{"n_layer": 14, "vocab_size": 2048, "norm": "rmsnorm", "decay_shape": "linear"}
Each number is 128 + 24 x the weight over its row's rms, rounded and kept within 0 to 255. Layers, rows and columns count from 0. Numbers have three digits each. The size before them is the row's rms in percent of the matrix's.

# down: layer 11 MLP down (transposed), 1024x384, rms 0.0353, rows 439-505, columns 192-255
# gate: layer 11 MLP gate, 1024x384, rms 0.0349, rows 440-506, columns 192-255
# up: layer 11 MLP up, 1024x384, rms 0.0356, rows 440-505, columns 192-255
down439 100:144122087114132087158100128123159136114136099104119165113132120129144107098121148117116131135123155138171105138142165174115130109126161101167131083103110134113122123158127132104137117109143139
gate440 098:137114124127190113168097149128131122119135077123092117119127113114098116190144091126119118141135120096144154096137154096135115085098096162136110122117119120145148077129168154152147101093106162
up440 098:136139130189110161137116120146126160126132167103150135157125157119102098128138108132150114140154106176118147143122155073167129165151109114090093128121151135163150204089080108139115115133128124
down440 094:143092137134167103146102126112125111124137174119100178157127098125149167102133114129115106151129105127147172171135114160131127115096135124141169138175135115158132096148158117137086145114101112
gate441 100:117075123125106136125168108126158083107142115127117158117114129119176151151096131173159135122156150147128157103138111147163161140178133117131110139121157086109133135132126150127117147107110096
up441 095:128129133176165104107179120112097152168159137105094122113109149130148165132105090161128128141146136147179133088189106141099135109120116122113124150144149108122140147129100108072147140151114170
down441 099:132132124179121080149147119108129170142102087130131081085157168072082118169127118169116095146124133107152148142140060117152108123176107152106159126119119147096154150154100123110160095082120148
gate442 095:154141070119169142123123083097159126149133120096158139138123140154120153137084109124166068103132145145092156125117142108135154133103112139130122124093093176184109141144133133132139108160139136
up442 097:139129122099101145131135151105125116132130125182144132128143083152118137152149156143142117133112116111094142113158103125137171130133125145149130142096163129127146124125159161157163099136087145
down442 100:146140089135120078128113108145141135126104131121115147102124141182155093128105137100115133131142105119097141121163116103114146130111093141090094095118161129127095133141154101100137148107112115
gate443 100:126162120143169121121130151138093118143094147119140154108123117135078112102098091175169163131129138124091123141165137146129100086081081106128126108142117066153133158139118140123149171111156127
up443 099:121160133134129118140082138167124113113162150135093096135092108148092114130117160126169095120125136138150132138131105140132125123122149146114142104128137119105120117130127146132113134162125119
down443 103:106164103147117104175165100102140143149116134137085122117113141184136121081130098133117091154126101148140109111151099163110161111144134120093112100121113147166130133140127073083136120136135121
gate444 101:119124098123134159182141134140152126121109106089125144111143108120144095107160129166150142106139123127176106077106128130120142118122115164114110132158149110093130135080108123128147110144109127
up444 099:150121124134136146100174144153163162120121124116119108113110147161114129109122138118165106087172140149148116141150113072153132098135172107156110121092181107126150097127149127158092118130121095
down444 099:105153146166097176123204139127116080085109124123141158160105133139122125160133098145115164118132145131128152123159128118154124149111097131164127095131102159132109137085131120132120103129141121
gate445 099:109090131133120152134106109111128109143124134122121152151131125129133100128147150153110113111095145127146153148102165143126105114121105123165129108118127110058111105080133155139189167152133117
up445 099:118099134167150104091136132135108114141104123103139170110184154119138127134140120130122142145109115118103125128137091122137070138110159108133135100163122109183124171136142084131097119144111125
down445 098:114136114116137148130069153175076103121172106136130135102132136125123102186121100137084123150105138140169110141181109147097079109145122170127148129138136117125112146162096110122128140149157140
gate446 097:125139102085111126145133131101130137137103125090122137147156128139117126138082119143118120082122126141174131128103120094119141115118140183137124156139132116136161146140122136147106147183095133
up446 099:136080079152103141129143123122137108122146115157144113112136118102115148136126141062118128149105127113108128138125137167205123109127142097144112138084096119129199136145144124118143111164122149
down446 100:125137132172157078130147147167149136156096176097135164150157122134142139138158176125110102155160074123117121132145109129148114113109081155180181137131208139127146103158136151109136153119149147
gate447 102:148110060139149075157107111142143115128131114151115139123111124126116107115132110113090089132134128135109082131093159140088089099104115132135152120134160141103110149155122120124148132079164107
up447 100:098111142120128144162103143177125151113109131140135160166138144131159109147180158131132117112140196098160134166136115080123128126105104191126131168142148111137162136168119120104093108154162189
down447 103:167141122109185148128143108108143115099134127101140104145123161115118161132142106134126117155116111135143131141149106121143116132146127116128153117121144121117142119160123101153136107159092099
gate448 096:133148125139134128168165108131099104143112115116125157149144082124140151092140107128149161100103118118134107108131119120123114079109118089144140143144125096125142131073142141087129121152096146
up448 096:162125129105102102129125075110084137147139129112165073152115108140128126149152167160132134142087172124125148107135158153192112125122147124139096146151095124070158104148149131113117128158159111
down448 098:126088136156103113126141099117113149103124147172115082115120119176100081095167078116189087149113115139107070111109123133069080110135100107131129137175133125116128117139147168145120146112130101
gate449 108:144153106106107105136117171124184137145126103120115132094145112134130116146115096160139121102142147134179126114110157118133094095146131112129100124115077128124151094106122112119137119094106103
up449 102:142109093109124143133125109140165144168128100134174125171159115120159139122150093114120131114106137119095171149090102112041116139128113121118106119125161078124135170107142107138169106161135145
down449 097:090127115126112146127125091147089143130125154141102106109163105136093118129123117144148156216118129130092107127101114150101142148125135139105123114158154131099123100139115108149137103143158174
gate450 096:140114138153167100127131126105118136148123080143113135110138144146111144126145145171104155151092132149171182084141172153134144150139153122132157138122162133120091107122152120167105115094139117
up450 092:158104105149117156119140158147133167177129141147132126119121100179131103081152149111145137096152137102107140136140181104118087064147174137153101090128148114094067101165127092179165125118139135
down450 095:158152143110105142140090140125134096155134114112164126150136115107136133148135107134138148082125088093122096143141160155131120082115147118176091168148113105130103156182166164117141152127115101
gate451 104:144069145133125140174106134165154131119104126128122168092109110140165127103158132137144105116169113133138106103175139156142106114151150118113122142136133144189130125181120107138127123120155191
up451 098:137111095111120137097144117124067134154142149153116132118118129071163116131107140102135144138079089142122134151126124084112161127108124124172164118154107089150099145118098143123118133129114081
down451 099:155129141144154130100120085159118172093073113115095113096158103105151130138112104127148105134092103127096121122139173105119121154100110105144101145175091141109151161102164077141135141154081155
gate452 087:166114152113121101099086126120120095103099088132131126133132100093155120128158111118117142223139095108079156151129138128163100125131097151143152110121118153116158141146112126162151138102119189
up452 087:099103121157077132094101118087122126130088123128135132143136103158112113111144112112146079143145147148139136157156117101140128131088131115093151131138095155094129123156123137113189143120159149
down452 095:140148136134104129126170143184172121138117115131116113144075102102097117102106135144106109086107130099119139084138143119123108180036120137126086146156141101130159145117129181135136176109166104
gate453 106:114115134147171134087115136106138128108097115156090131072147178124099149139103115121082119100103149155136126141120149071125116097112135106147134160125137149138089175174125126133181127125140162
up453 105:146100138146110168151124135131099158127147125163084122106145114122142121092123112086082094121102088097116102093143105138153103117095158122139188115178101155117162078113157137123162127123107117
down453 101:207109142142143131116111115133102143138189113147123173111130161137146187149143145106136111168088096143135129110093127091136139104123120097117173103137132124102139145110122105139098124136123140
gate454 103:160097150132130134093119143177179180112153155128140091139149125136082121116114167129149110147131135135105121145133133126136122161102147143097102146063123141128101147100119121146105099087139164
up454 107:140150128127086090125146152154143128094089102140059109092128154102108145113118136151143112108097147112119143131141091126095140140110120120158128147130083142097129095106147152160138167119135132
down454 103:130069143154122111126122159145132124082128175165113157148086137150151100098151172135132147094149110136072136128130125116131088165124181147120139166161174128114178098137138160143150144138125147
gate455 103:145143109153168139150140131143114111122120152139119118116151129139158124146093144115102092122107126104135140100121132147096092114136132129143087115119145100086123126108133120131109082118085109
up455 100:118163128133087114145131153130142123119148103118144124131092149121131127139203153133140118120153104084088113135133127143125136124135117139135137176126099077154132127131162169087117121142159152
down455 103:139096125123117148065095135119117146127129110085129135135136093116126111136149131101159143111139150141129115178153169143131111134115130135162123103132131120113123138141117136110164132123151138
gate456 095:113096113126139108127134143137190137130134140089107088104126137154147092120131105134142104086120142122087158149083118111169122107097171125152123156155129101136110115169129130114119064125151138
up456 098:128126155099131098094093146128120143114079110138134051118089152140138123129171101138084111080114114112091164158086150164169117130166118132163120176126143153075147151121156113154140131148079153
down456 100:158113125139130145134164130163096123139105109142127156113136182161130140126126140151150096147125141129158127131098115156143089140131164140077091170094106165133112141103116115137162165136099133
gate457 106:115136189121137102160127132134184110165101129146143081102134129136120088134125081098143120108107144107159139117067141138129096142131095123139120106104129128149121116134117174113147146146143101
up457 106:207104098121128145135146143147128115148156136189146116144107144126125109157112112130098098115145115109119115169071099127128114109116132140142083126132114162139175171151153130137150125143135111
down457 107:148115136140102123092131137126109150078129106160140167127108123121155135129104140116133087150158100146103141096150142161118132152121085135150115147112104093171097119140141115141151130133154163
gate458 098:143147149107134144137109125120117123119139110176094157147136159165170158141086124140187123198148101114156153149162125139091100129107087115072095141119105127100094106118091096170150114068174142
up458 099:157135143122106115130110139126141120135114132131115127124130125129118131123147167153152115107071120107158084143149135196157150108103132142139149149152122159124103119135113145099140169132106117
down458 103:113149154146114175138138153104104098146128112125121140048142102115119159090116140100088148185123123111136131135128152097081135127117086109131158103133101147118167121100183130162134127132095143
gate459 097:154109127099112115160075149154118152149118142106114107092138133085124107163130081110130116140130154148128107138085115109157145138161097159108107130137156112156147140179120103139133118110124134
up459 103:149123109118116109161104150111110124134111126132112131126154133111138102121104105125122138116117156122088116139150100096150169143113138131135125133063112100140094132116113161144135119135147102
down459 102:138123129112130126112179111162112126123127148096109109125129111122132168152118162147112103139119129132150151137098124098124106058080135076108124146190143127119140156102083132162165121105120078
gate460 104:112167137118131104111133116109135146132194131074106154109150153112157129161170113114115163093156145093144136166135144088190107160161153132085144091097097139149087156141142113134155142106110102
up460 103:098146109099076180107140149164124158120132098160181134137124164146123123126119126119128120115137142123106188127121153115136122154156172129143178134162112123127129123135113133064112150144132140
down460 104:106129131123144113124109115142124096116125141143117156106124096121141167101112140150081089108135127131177129171128158101155106212123114130137175146111118127135100172114119076130150120078139122
gate461 100:147123120157073145154099134110136089149148118140170140078157135117125128096111127171139091106129190116124114127057146092173106132117106106146130130149168110115149135152139153117174099135139150
up461 105:100117145134098134100131134164136140123144121112144140078103117132158136107080138150140107140128133111119082091104105091174130130143116155128102081129103105156130092109128134088108103102102099
down461 096:126164131122127128130102139167130083130104119141146124168108155189151135141086115139078145124123101133122118122139133105126114125152145115109172183103138162113110085111135113123155166112132149
gate462 106:092134152132101116147119117128105098133139147128165161156126170114128159114117125105147126130131122122093128088141126094102117148145095127156127121152154074132096073144130161126130092139121119
up462 094:126168113091133181116107127115135107121148092119155121171118152163109139113128173169155121164100148123105084147133114151159150134151130106144132099110104160103124118100113104109136136098076096
down462 101:110114151114113124153142149137130121122088121106112084099132118146121114115143129113157143119108103141123163122144133120101109106150070130104171105125114152170115128139156160116184092142142135
gate463 112:142115124083135175109112111111146132114093095081112131125140083117123144126091157092089169124180108107116119149166136124133110102133115133119142154118157102130100106101120122119122123132080133
up463 103:135119110097140129114115127102112088108137106154139168152134158129108078125122118117081123133145082105138122098121125160137124113147160115170124169085083127092111084119096170115140152144101140
down463 102:164167115145145131121117100154136089062105163078119118116148101138142144153137149108138121142146121125107116093100097107140149126150109159104173170137110144153109136131144122137125091159126130
gate464 104:143132110137120155148125133096082110102152115142117140183131086122087136125106087106153141080134134113102155162101170121108136112098129094145115167108135141135113100112117163111126151114096174
up464 101:132128112124184122138181109132080170100161155124147085122121129142125139141156133114084154086077110155139168143114121129122116095152119117112127122090098174125122110095087101125148143109175150
down464 098:129150127134150134105142101128114131178147124161124112124094103096114129138167123112116158113138122106052157108121136129124111146101154125108128145107109139094150148129129130161129171165145147
gate465 102:112099151103132117149137170084141151178162137111110143154104181144149109115145113129133131107094173165126120125134067130148122099181132111125158134164122097107097159129138168157126121140120133
up465 101:136133168134150098140113112112099120117138094178158138141096134130156153122114134150131149187135134157127099140136132115142119135113103131084115131148144128085129110140067099133128121126118160
down465 098:093138126103093103126167181117135109102120116146131133126124174108138095101119135127138183135096095151124086146159136077161099130110095117098115131121173125113134151151094111105060156129106107
gate466 100:157115132089114117139126168123119115129108103094137101119104101125106096109120139143120134126133122101154104124099148150131052102142118148131134172173104129098112106105111114085109181120093068
up466 101:097113113136131110080143130138106111056161102127134129129144110104126106144143094135120111120139125109122144124094156105118151147130123109132152150122119138098085148132130121100129135131163087
down466 103:115092126162146116152168141112144123106132102124122116121112123121145135108130143132131143151129112119139095116125095169106085131124143087137125131135151176158110133102144114116082139104095121
gate467 100:119137120129141088146135110146147107141092144114149121142110142115124111166096116153158123147085160128156158184115133084151177136116072120097149156141120121151107099099087111111167141138135134
up467 098:087129102129122086149138143110087098111113127115090117115136101149118135151102114146146120180096176133138125118125151135166102140108124091133167181105136124158159127055147125122124119141136116
down467 101:100158155093080154144109096128123122154136192108124156137141135118130079096127100148124121092114110115148122141149115111155135145143127122141085117148132075133111157105123124104132125135074151
gate468 100:143118167109154135119094115087155121141103163130121184136153113095137121138120137106151137129080127120119120070129105108112067106131131153087109125123178143192114120170150155111115119160126081
up468 095:159147109113120121133086134098098129119115136137185107121129111129160127141062164102117143143136128101116133158122158140105137132152101138113125125110130080152143139117110114181158113126155116
down468 095:129120132182153122110165140094103168148155183152132136136160120109151143137106146114147114126146154140107104168107096124133092115120086119165117159136114158153148132115111102146132117153143128
gate469 103:126153139115143109192133175161098154103079106112089174168114084182138123116103136116090135084163111094143143107098129152108122076144106131092099113105154105127129094158111121118130133107113142
up469 102:123131124123141139113097141128101108138089111119130065103090114179079110093125100179081140146108126108140138153151149105117186095146148172113115118134130113105151161125084134110126156138156132
down469 103:119126126156126149136142148136187131161135094183143132114125105090133129178110114178117147151107126147077137121126125127124131122110141170191100149119129095138149145125093107135157133110124134
gate470 095:141154126130168123103086122128121080111115143157156132083121150089156123130165121152125138105148144176137139148132138084139084126155119143143108163127149136153089134120120117128118155114093140
up470 097:146116138115146155123143071098125136153140173108121107126132127129141136151123114178142168163132084058119157138127122128150135084128132146101133123188115107133125129145103093106131123147181134
down470 097:132122140124126137075160154110097084136108136143129131113098125122084122152133148106120128154161145138133094133157134172141141119142126142134152089118116141115154095137139103164123118137166151
gate471 099:134129142139101131138112169146148140124110160112120102138127097086124143116134128138137151138123108146077126139085113140132106076115162055120138117095165114121130104118092136145163143127170141
up471 105:100113119155152103104160130152148097175130106097128105136127144120138127126132112157131114155123096154153098165154122129163140107167100165141094149118107123153134180126135119091108130158161110
down471 109:123082146131137133119185120112113128102099144156119152139096123105160153128115152132134142117158137120100123104132097112106117129131139129161133132082134088120205133163101137085123123147107113
gate472 098:126129146112141128117127123122138100095169131139114094162131154160151095122133156119135122118121142103137115129127121186137108118102138151135105143130131148152156112129139091112143166096111117
up472 098:134145187102123107092093133161095131109139134148144154140101115111136161153128094141153112160107085105124108123128142125133130093142113117080165160137153105138138168142117164115130148181157136
down472 104:140139138147105125129139122127131119121095172113107139188154103106164153122138110155110172110116146124152118082104131113152090132099074111143114106162116110100164141143115107131114114115142146
gate473 108:127135113158118123095152140176125131106123144120143096099199139077118093162124137146152085110122131116141123136141129149142127147154151124124098153125115119108151135103124129087128105137150105
up473 102:131133147132134116128132106108160089114107111106153116141087144130111116105082129163171135121123080142121176118097134139130143151131081138082139094133134142160177112102084139106083132112154153
down473 103:105150147099088091170123107171085144107156175142132147119152170129133144160112111146150133145148134092145164155103094116132126134103085128130113142150131139103144162143129132153144160113122113
gate474 105:092128140141126075128122140112123200117104153126103134159123140185143131160199113093098116147140141153155097117157121159137125113149094135146073118138130113097171133106162109134115131137128097
up474 107:125116167132126107130122130130156104102102123148147100105146150119122101139127107166157091135146132136095110098115157158151164138067130101120158150138130099108126109102118099104136169147146094
down474 103:126105137105120108157150132115096137059129105127137138146167142152132101109169166152102098097110169120133141134129131125181109120102133156130057153101104133084142121137128124128199118087156116
gate475 100:157139135126117102202119063112147109113110119096108138149091088149101145123128166084121150139120159088112148154160149125094155137088122097112100116122099102110133167149142134094135094122133134
up475 097:115125092148148136127094093109146145131155120152135112171150085166117128116119129161158157128115126143145160137172122146184121125148174109190102166083135115104112110165130166095118117150138118
down475 098:105145097095151154103157138162103129103132110126122142171125153099124141120148161120133118121111146141128171158155110141137149081158143137154166084135121153128119071114130185122101160138103120
gate476 099:109103183163148067153131109195121148124157200117135103143115107119129091106142146124147101108140138138114079131147150160088091125139100153107139122107145129086142152129147130132177182132136116
up476 098:116136156111123131155153131130150128153082143117128147148133063104132135125142104125169170110122151099106114125127093146105097135116105115123154121109114135119110162149161117135117130112150148
down476 097:087132107137148137144121148138148141110128101148128115132147171157089107079132097136122144097119157114139070100164109135113153095122155093145122096147113129131176158101160176099088155119159140
gate477 097:125139166117185128122123147168094095184162124129112140120124132105121115156155133130125156139141123112101115171165161116122147112112071134146108126122116135081132158076143138122131142172148135
up477 090:142128137122148140120146110150165130097128084111171134137149098152120153116167114105137093121127126089134129125159144120138099148103157090130144158133129110168098121118130108142117117129150141
down477 098:169097121093130106102133174097102137124123108150128122131144144143128094158105134092153115119105118154086116132198148142144144139152127101166124095155108099133143122092149150147167122150135181
gate478 095:070117123110136104103180122119114116109123130133107134127075165181095108088118101130119170139154143175102111140131111130130135126156121164129121147129148090144155163121097086170131148144158115
up478 096:107126155118134142136151101164175134132125148108140165143137093126172140150146134097080119124144138143094102130115125138125115147135129124159105099127101137111140126151095155073119117144154108
down478 097:104110117108134075150178150122129150102126144105134143124155108139161176125160140182081138121136155145099123112108115110104156149139099161130146111185119133127142124086109167147125116151133119
gate479 100:072144094182150125120136126121126080119105142114107146132157132122077124161083119087139131097134149100106134139075110100151131103096113170108124114132139112164128125106149132112141143092159114
up479 100:149136130174152134113168133101168102157143097103108096154107096120127156099088142135136102153116092143143143139063114116139118123144096183146110112112157123114171141137128102109119108114107158
down479 102:132130101128135099127110095132143122138163183146131119209114105167141157144116131136152152096126134153103086120131101160135146129148126086056107154134098132113136086100133095142142144142147165
gate480 100:166135087142121141132145129144125144097165081116147108104146148093109119100113093157129158101160149141153144120097101100139098159137095080160160140196137126111129135117134158133132155138115159
up480 097:103104137132134112106139119188117111134116097136125133127115150091142139080111141123110152105130111111115139145126101154126135120146158164105140124127129113146126107124093109116130125107173146
down480 100:163190119128092136150137120145156158162106146105097150116133118165152126146129111129109153153139111136115126123098119142110117143121125094137141151114124156106156137121158169123156073157113128
gate481 096:142111107109121114097134145169146135122094113143091092135110128153118120137073147148142096077141098112116112130142110150129165173127131154148107098077107122131115172110102146172155092090141133
up481 097:078147139170139168145139109127133086120144155125131155101126096121104122119123133136129135135123151115164151123100138131094125150127137113098115170144111138135140142140119082131121153091128151
down481 101:148093148108092121129141122123110118065092113088139153110145155099138141115135135157118089101131103161105150098148122123167128126170156094146098138132141131102159110099086116145148126097135113
gate482 113:135120147113137165141113151134120158194139107124159112114136101152172122118152131080127179123152129086153098129149127116102156090125135134098123146092132123104118099121144148115117106085117129
up482 107:132135136114172131120132104113136127129149110105078084157123133158111169135121093103139158137119127167136105122104130122126159136130111118084150102111167145125084137155150113162109047109110133
down482 103:133119097153119147096090136168077127106145146148179121130091099179121155131170113136127147133144144121151145181117143161141130160089157124094129113086105109122069116165158104138117123137074174
gate483 096:129117111192145120163072111104110108127100143137132131135142161083110144123113146091116120090149133108112148148170153145149132153101144096145134138096159120115096094136124159141112167151138093
up483 102:176168156128090118138110167130185116150119146096129103150153131138109124141169152139121154123098111122135110120141140109132120167121123113120116145116126137116108123114157118177128127083156136
down483 100:127107152108145137113161119129129152120121107131170137164145142159091083097129121096112170146131148154122118119125101167123121086135164137126118119136112125122138120145125161127092181148132128
gate484 113:148109127133125159097105151153132169129091133127123123125127099145084100132087110148144083117094169117102146135099109123157178132084081096176114104108143166119145132140111095113191153135090132
up484 110:135139159131144167130143147135102103121149120077141150106160150168103092133156137111125113121103152146122132143170122167111131133118119100115113130120159153113132166110088066114086169149132097
down484 089:122109113095104116111149150136130093120123155139164140147140079138137106125126154131106139104182129180144111127112195126140111095132157130153127180182117117176118123161125059092068144160100128
gate485 097:154105123126120110134073159173154184126114121081132122091103100097123091118118134126134115108127122149128150112108156168130101131104122153119123129158150118147137101139149131173163118157139136
up485 104:102091123106130186116132125168138088131122123185116096132150148131093153123133142125136113131143144127162145171128137098150134155134106162111123115137124134089142154096135096126124112165112110
down485 102:142082133109138170115074121136146150098121138134111125158110171133164139119128127148121138155114120146113069147158130130144101147135156146118159157078116106164073105101153138128148144123167150
gate486 098:151162145118155132131094159115130115108099166126109079151142148125118096116077122161151160134099117097068133119137185109191120148103112194115111088142105138130098104145159098140150150114121112
up486 096:123126140117135128115141124134097152153137120084143144126152110144122135119101139117124130132122089095138161142174144099143114089113146107084141119097133138153174143116146126140125104142128150
down486 103:146131118127124130123110136135112117106087107090141141120145136167111128174142157168164103108134132118100133128137100128090088096125056110138118129144139144144162135131128125112136145125141173
gate487 095:133153115112093097139167135129126143147094134118114088108120089086089112131119144068126080109107104160090142137122120159181164114146132123125123132125155125158136106116119132167099172140089153
up487 110:127089172155133126135087130150111090098167153103108105121143092135122106092121113100109088134128122102104114165178119127133157149116149162149069114145107127155108156141145117127146177169098151
down487 104:167144102114127131126131127121129149132145150096144074174161136143126126147146135177106121171111115135121137177153109153131156175140173126147153072125117140155192157139111123145174087164117109
gate488 099:129136148148115146169139099137117103168107113147123171122081141132125120109140142129147154162112172127135128125179128132137140115142124136142115094106133116184141104106126116087110122136112101
up488 100:165163120129143156132135086136184132086118141118114113122170106097101117119150099118181128124113119168150145139142097143136120120151112098107165103167132111107132193138111123128122145119122148
down488 104:111175096129098126125148133136109094139159141111142144162161152121151155112101136168096164132137132111143119164094067150088086081118106119139139110136128095144115118139140107128185096132158099
gate489 098:113111127121115101139154158130142115123139081162133118163147159110147140125119122126116086113173154087141132148120163116138079115092166099098124186137156092128122138129149113116151150089134113
up489 096:152135118144155152113121116154158130102143121120120105135142100109136124149139126145154124113129121085089123135162143117136100087112180090128096142121164121146105120131112110102121131110084135
down489 098:112123150157113124103123104138145134126114114162124153156142115130165141173137120112133148077102103119141082131122125162135149145113080177159127118128141133120128137126198148105169156138118111
gate490 096:118130145149115089120113106118112130059141142136100135124118110171127165142101126097124137115167115138139134107159132122143126085111151147183082162076082167107121128140098115168192130119090121
up490 097:118101141145132113116155087161165129136121112104128134105171150097110138175109159116104119106150144145104120135116088088187174138143142147133095144150110061140140172134112130125125096112124088
down490 098:135149091076081137109121175122131103124111124141138107141117150150124133132135137126147123114174090115141121129119128162160114126135124109117158113145102125140165147146165119134148145145139134
gate491 100:120135135150112109125176089150160182125133126111114135123139105163102126132085145065092106166117139135139140144124119060099119180108121103128124082126162117139131089102127134152184081106133102
up491 096:148081128126134193135144118135166091160095129087132110101131141138106134141157159158133128143089122088144133151154117077126119140106136129134096130109118130131149141152133112157142125104134126
down491 095:164125116124142150101137170103123112156160153102135159135129130144127145131185077122110152120142098148123084054106120106155137106088109123110169104114130138150138145088126137121140143105112115
gate492 094:130117123136140108110131098115135118114114104184148118110116143087167092136141136165096168146121104083093074125147137183173163153128123116126140108154158120142131094137127113091118129178156120
up492 097:126094101093128119075105121103084163123135099154132123108133140090180170122114140102160163129078132151152082100155123156130179174155186112130142136113153081125068141149129135096134135156121159
down492 097:131146165149130146123136191134108155112120101181110160121140137128169106115109168169093128118116121140155169108149093122102145103148098141113127096121138130122122115128143156095142117088107145
gate493 101:166137091151100143114148128092150102147157123127115156135159143128112106145143142077115126131106175139121135124128125134126132138085091116149121091097123137086133110163114139121144081114089097
up493 096:149127153125048113111103106125088088136111174134133133140134124157149158101117113185097077108161137134100111156144141170134106095142138106148142125132106146115143115104133162129116123132084115
down493 102:127138134120116130133159128124151122093137138102152099201132146133119085097119141134119145108172142104108130160145144118124122115153145102099123100155148124138165143133122139143143119130121118
gate494 095:107137105111136155136111117133151142124122136134174139129149100089139130106147117109121115146163184108121107119128122150107123120180116125123075125128164095093137135145145149137153145146124125
up494 097:111124146114119098128136106143118086125150131124138115142132118116161168099108106086113141113137125160133134132145156159102107115139112168147135094111112116131134111167137106133100132130091158
down494 102:124129124141120137138120130136098121156114116162105198146164129108112136131124152160149085138123131115154116118142110161107139152166127121176093125127133118111111099115127063104123123160107108
gate495 099:122127144139195089131136129142102157134103140138078143130108176158122167114146097161090090125127105127113142116129144194150162124093160177115110122102183150121123119100148174130093125121133109
up495 100:149120079124104136142127137180166124116128082126100140081108120139149146106114134141116157142140122110148131085176138165100148135160136126073128136109156129144084155150147138107163101132091103
down495 101:117193153141137146156124134112146111119109102103160160144143098136140110122143133107115116134149127118146121088100092150152125140113145070149158155124142145124146158156138161129094118122154171
gate496 098:152091130122156118060114119097126135112150130091137121155108148144121127110136095164131105126100120134092110137151097116135126123135128142173153171113103133132102135137125119147110098148152148
up496 101:090118130140124165095113102106132104140147111123124114091156064115117103164108093154117127124158127100144141130177157174116138127124126117110103126133164130150089140107127091155150129136151081
down496 099:145132141110115159117112133140119149087141104116108119141138187130141120140125156078166110166127104146158173112140097138126162125120123123099179134095141121145157103154084107137107151125099167
gate497 103:109118117139104162165096151130149139101118130068132134145113103142117153120149136142142120114143144199115136126102138105136107124117112147131064166116162150087155148127090121150103178088134112
up497 106:106124117116107147098117140132115133137113075127085157142117132149179150144128108135115128116128135111118167093101169157089163155142068130142158121146107074133117142078127143122079118145146152
down497 103:154099119090109110118141152120114115087134143184134114093152114163149091117091141162114145110133117159127112135142124143167159147142114132117117159152139096123083112166127102126116098146148155
gate498 101:136086116131132153132117092159151114121112120095133192121135147145130093096133133142126122156139109133136161180130115083144101121094176111125121143153159131121171124169089106101120118140127121
up498 101:119106133131145167166135157154142135125153139135150094180142085119106139131091157127128175102137111158107138163131136146154107091116117154138106147093104113139126119127138167108116138145126111
down498 099:108145151139105124100145100140145121118147135142165116138139148080132132132119135123120146108150140150093134123107113126168135112124120114112140106129162166162138129152179156130105167103103117
gate499 104:131162127155148123117120140060120152125145131136157125133138144130150130111062170110132170124112182100122116137212161113112118159143128147144133130152086134134164100094142112104114145133174122
up499 106:141144123166140114080108133132097108099129092129074150116143101131138136102175107086122128131140068090126108106090130155149147110143168141143074119133147117164137134148174162094136114132150174
down499 093:154167102117119170142107113165121168144139124193161124087129136106134110108146158129100109166138163081084123207138114113113103129073135110168179120108135073119149172101132099168120159128152140
gate500 094:134101183143161117119142145092099089111136122157115183153143149115131120092101156148106161158115138115154134099148149163149128127133088104102160119153130127105114073137137103143133157129116153
up500 098:115094123099134142092117116114154098115121094104150163127114146132136099115108137116126118121124116113118140125149126157130112102182141127108158079167074136136084134130127136100086119122110077
down500 098:153175156128155128138135118190096122134103134140117169147133165128091123135139126116144142096115144144102136151126178117169140121115090145111080125112129110103121155115102146138108094141144174
gate501 107:139136106133125158133092171129140090154111091107176117103130096130108107107159120109149125093134117132114150154155123118135162135124138119128127135112125103111110108126123103095120131126114152
up501 101:194137136106164119083179083127105114109079154123089119126143155116107101141144163131127106123137116155139093100172110153154093153093129144109081138115080111127151135154098165158112106155115134
down501 101:130132147132188129081131135150114146153122140130099124102093119165153138091125145116126154158117087169140129163105121136167119169109150108177081099082109173133128132110122108146156147092145117
gate502 103:158094132160118098135137108130077164123118091133163116137119122109160105105138112131127162123126136135158163139153089150160104134145109175146154105136141098087114115118130150119148136095131163
up502 098:121076134124124126153068123097124127107114142151134121102159114165149150110130099112142116097072126108157147140151115105162164089122156144086124151095141158135109143103141109126120070112130120
down502 105:150135141161113188115138133134119149104102103123130116101124127114116113143126108120127138105130142122112156136119155088127130113147051174129135112132125138067179100121124085095161137119122113
gate503 095:113161130169159137074152178150089106152099128094108163174133091118159140134090093155117109105161141110115120082122129195080094162108135124143081102125122093137205109148145142134156082128158140
up503 100:161136111161124112120142123132128123121125185131111156169069122189163129146129107112127131118122111126132103152134100139141123148162125128169139125129135119097134100141105135121156119151129110
down503 101:120152119115079113102130150149136102171150114154131096099119103162147093138106156094104103128119147148158125111174106147116179157123167144118126099112119121157099136139119157167121136137108114
gate504 097:120094128132163164101112104126131137106102151157140106100134090155118114162152129093092130125169150088140142125098154139161103138114156089154107143129117162144076119127114081117159054131165143
up504 100:142112113159100108124134064128132115153110132130123107100107136165083101152098162106121134143115116094159067174157138113131126115121089115137109165131118138116088115104143092125111118129131116
down504 096:092133111110112101127122168167140139133131105076114116143102141154109135094101086147126086159157114129108132062169123157118113093126133148124134132128117128114127100095103093128104168128112134
gate505 108:096109072144085102150147136177152141114130145125105154112121141139110065099132112149144145104158122155135127125125118119152106103131113133110123129161101156117098116137132093152082107123088174
up505 102:128137117148154121172126097093132105069153119123135108167137106136143093095111131101146141154130149146102161103146127131125129101150157182115144127151134129080116110112127128103149152133065103
down505 104:110112150075118122108119128141125133116154133077138126082114168181136165141160130156162127139128100162141086084097139116095112121140092149101148120126129108117131152101170111125104158126183132
gate506 095:133124100073062088162121148148148111121112086156141174059153119130126138102122131119147091131108140152127117105129113116155154104142116146103138114121089133139097118140136105134138146092098108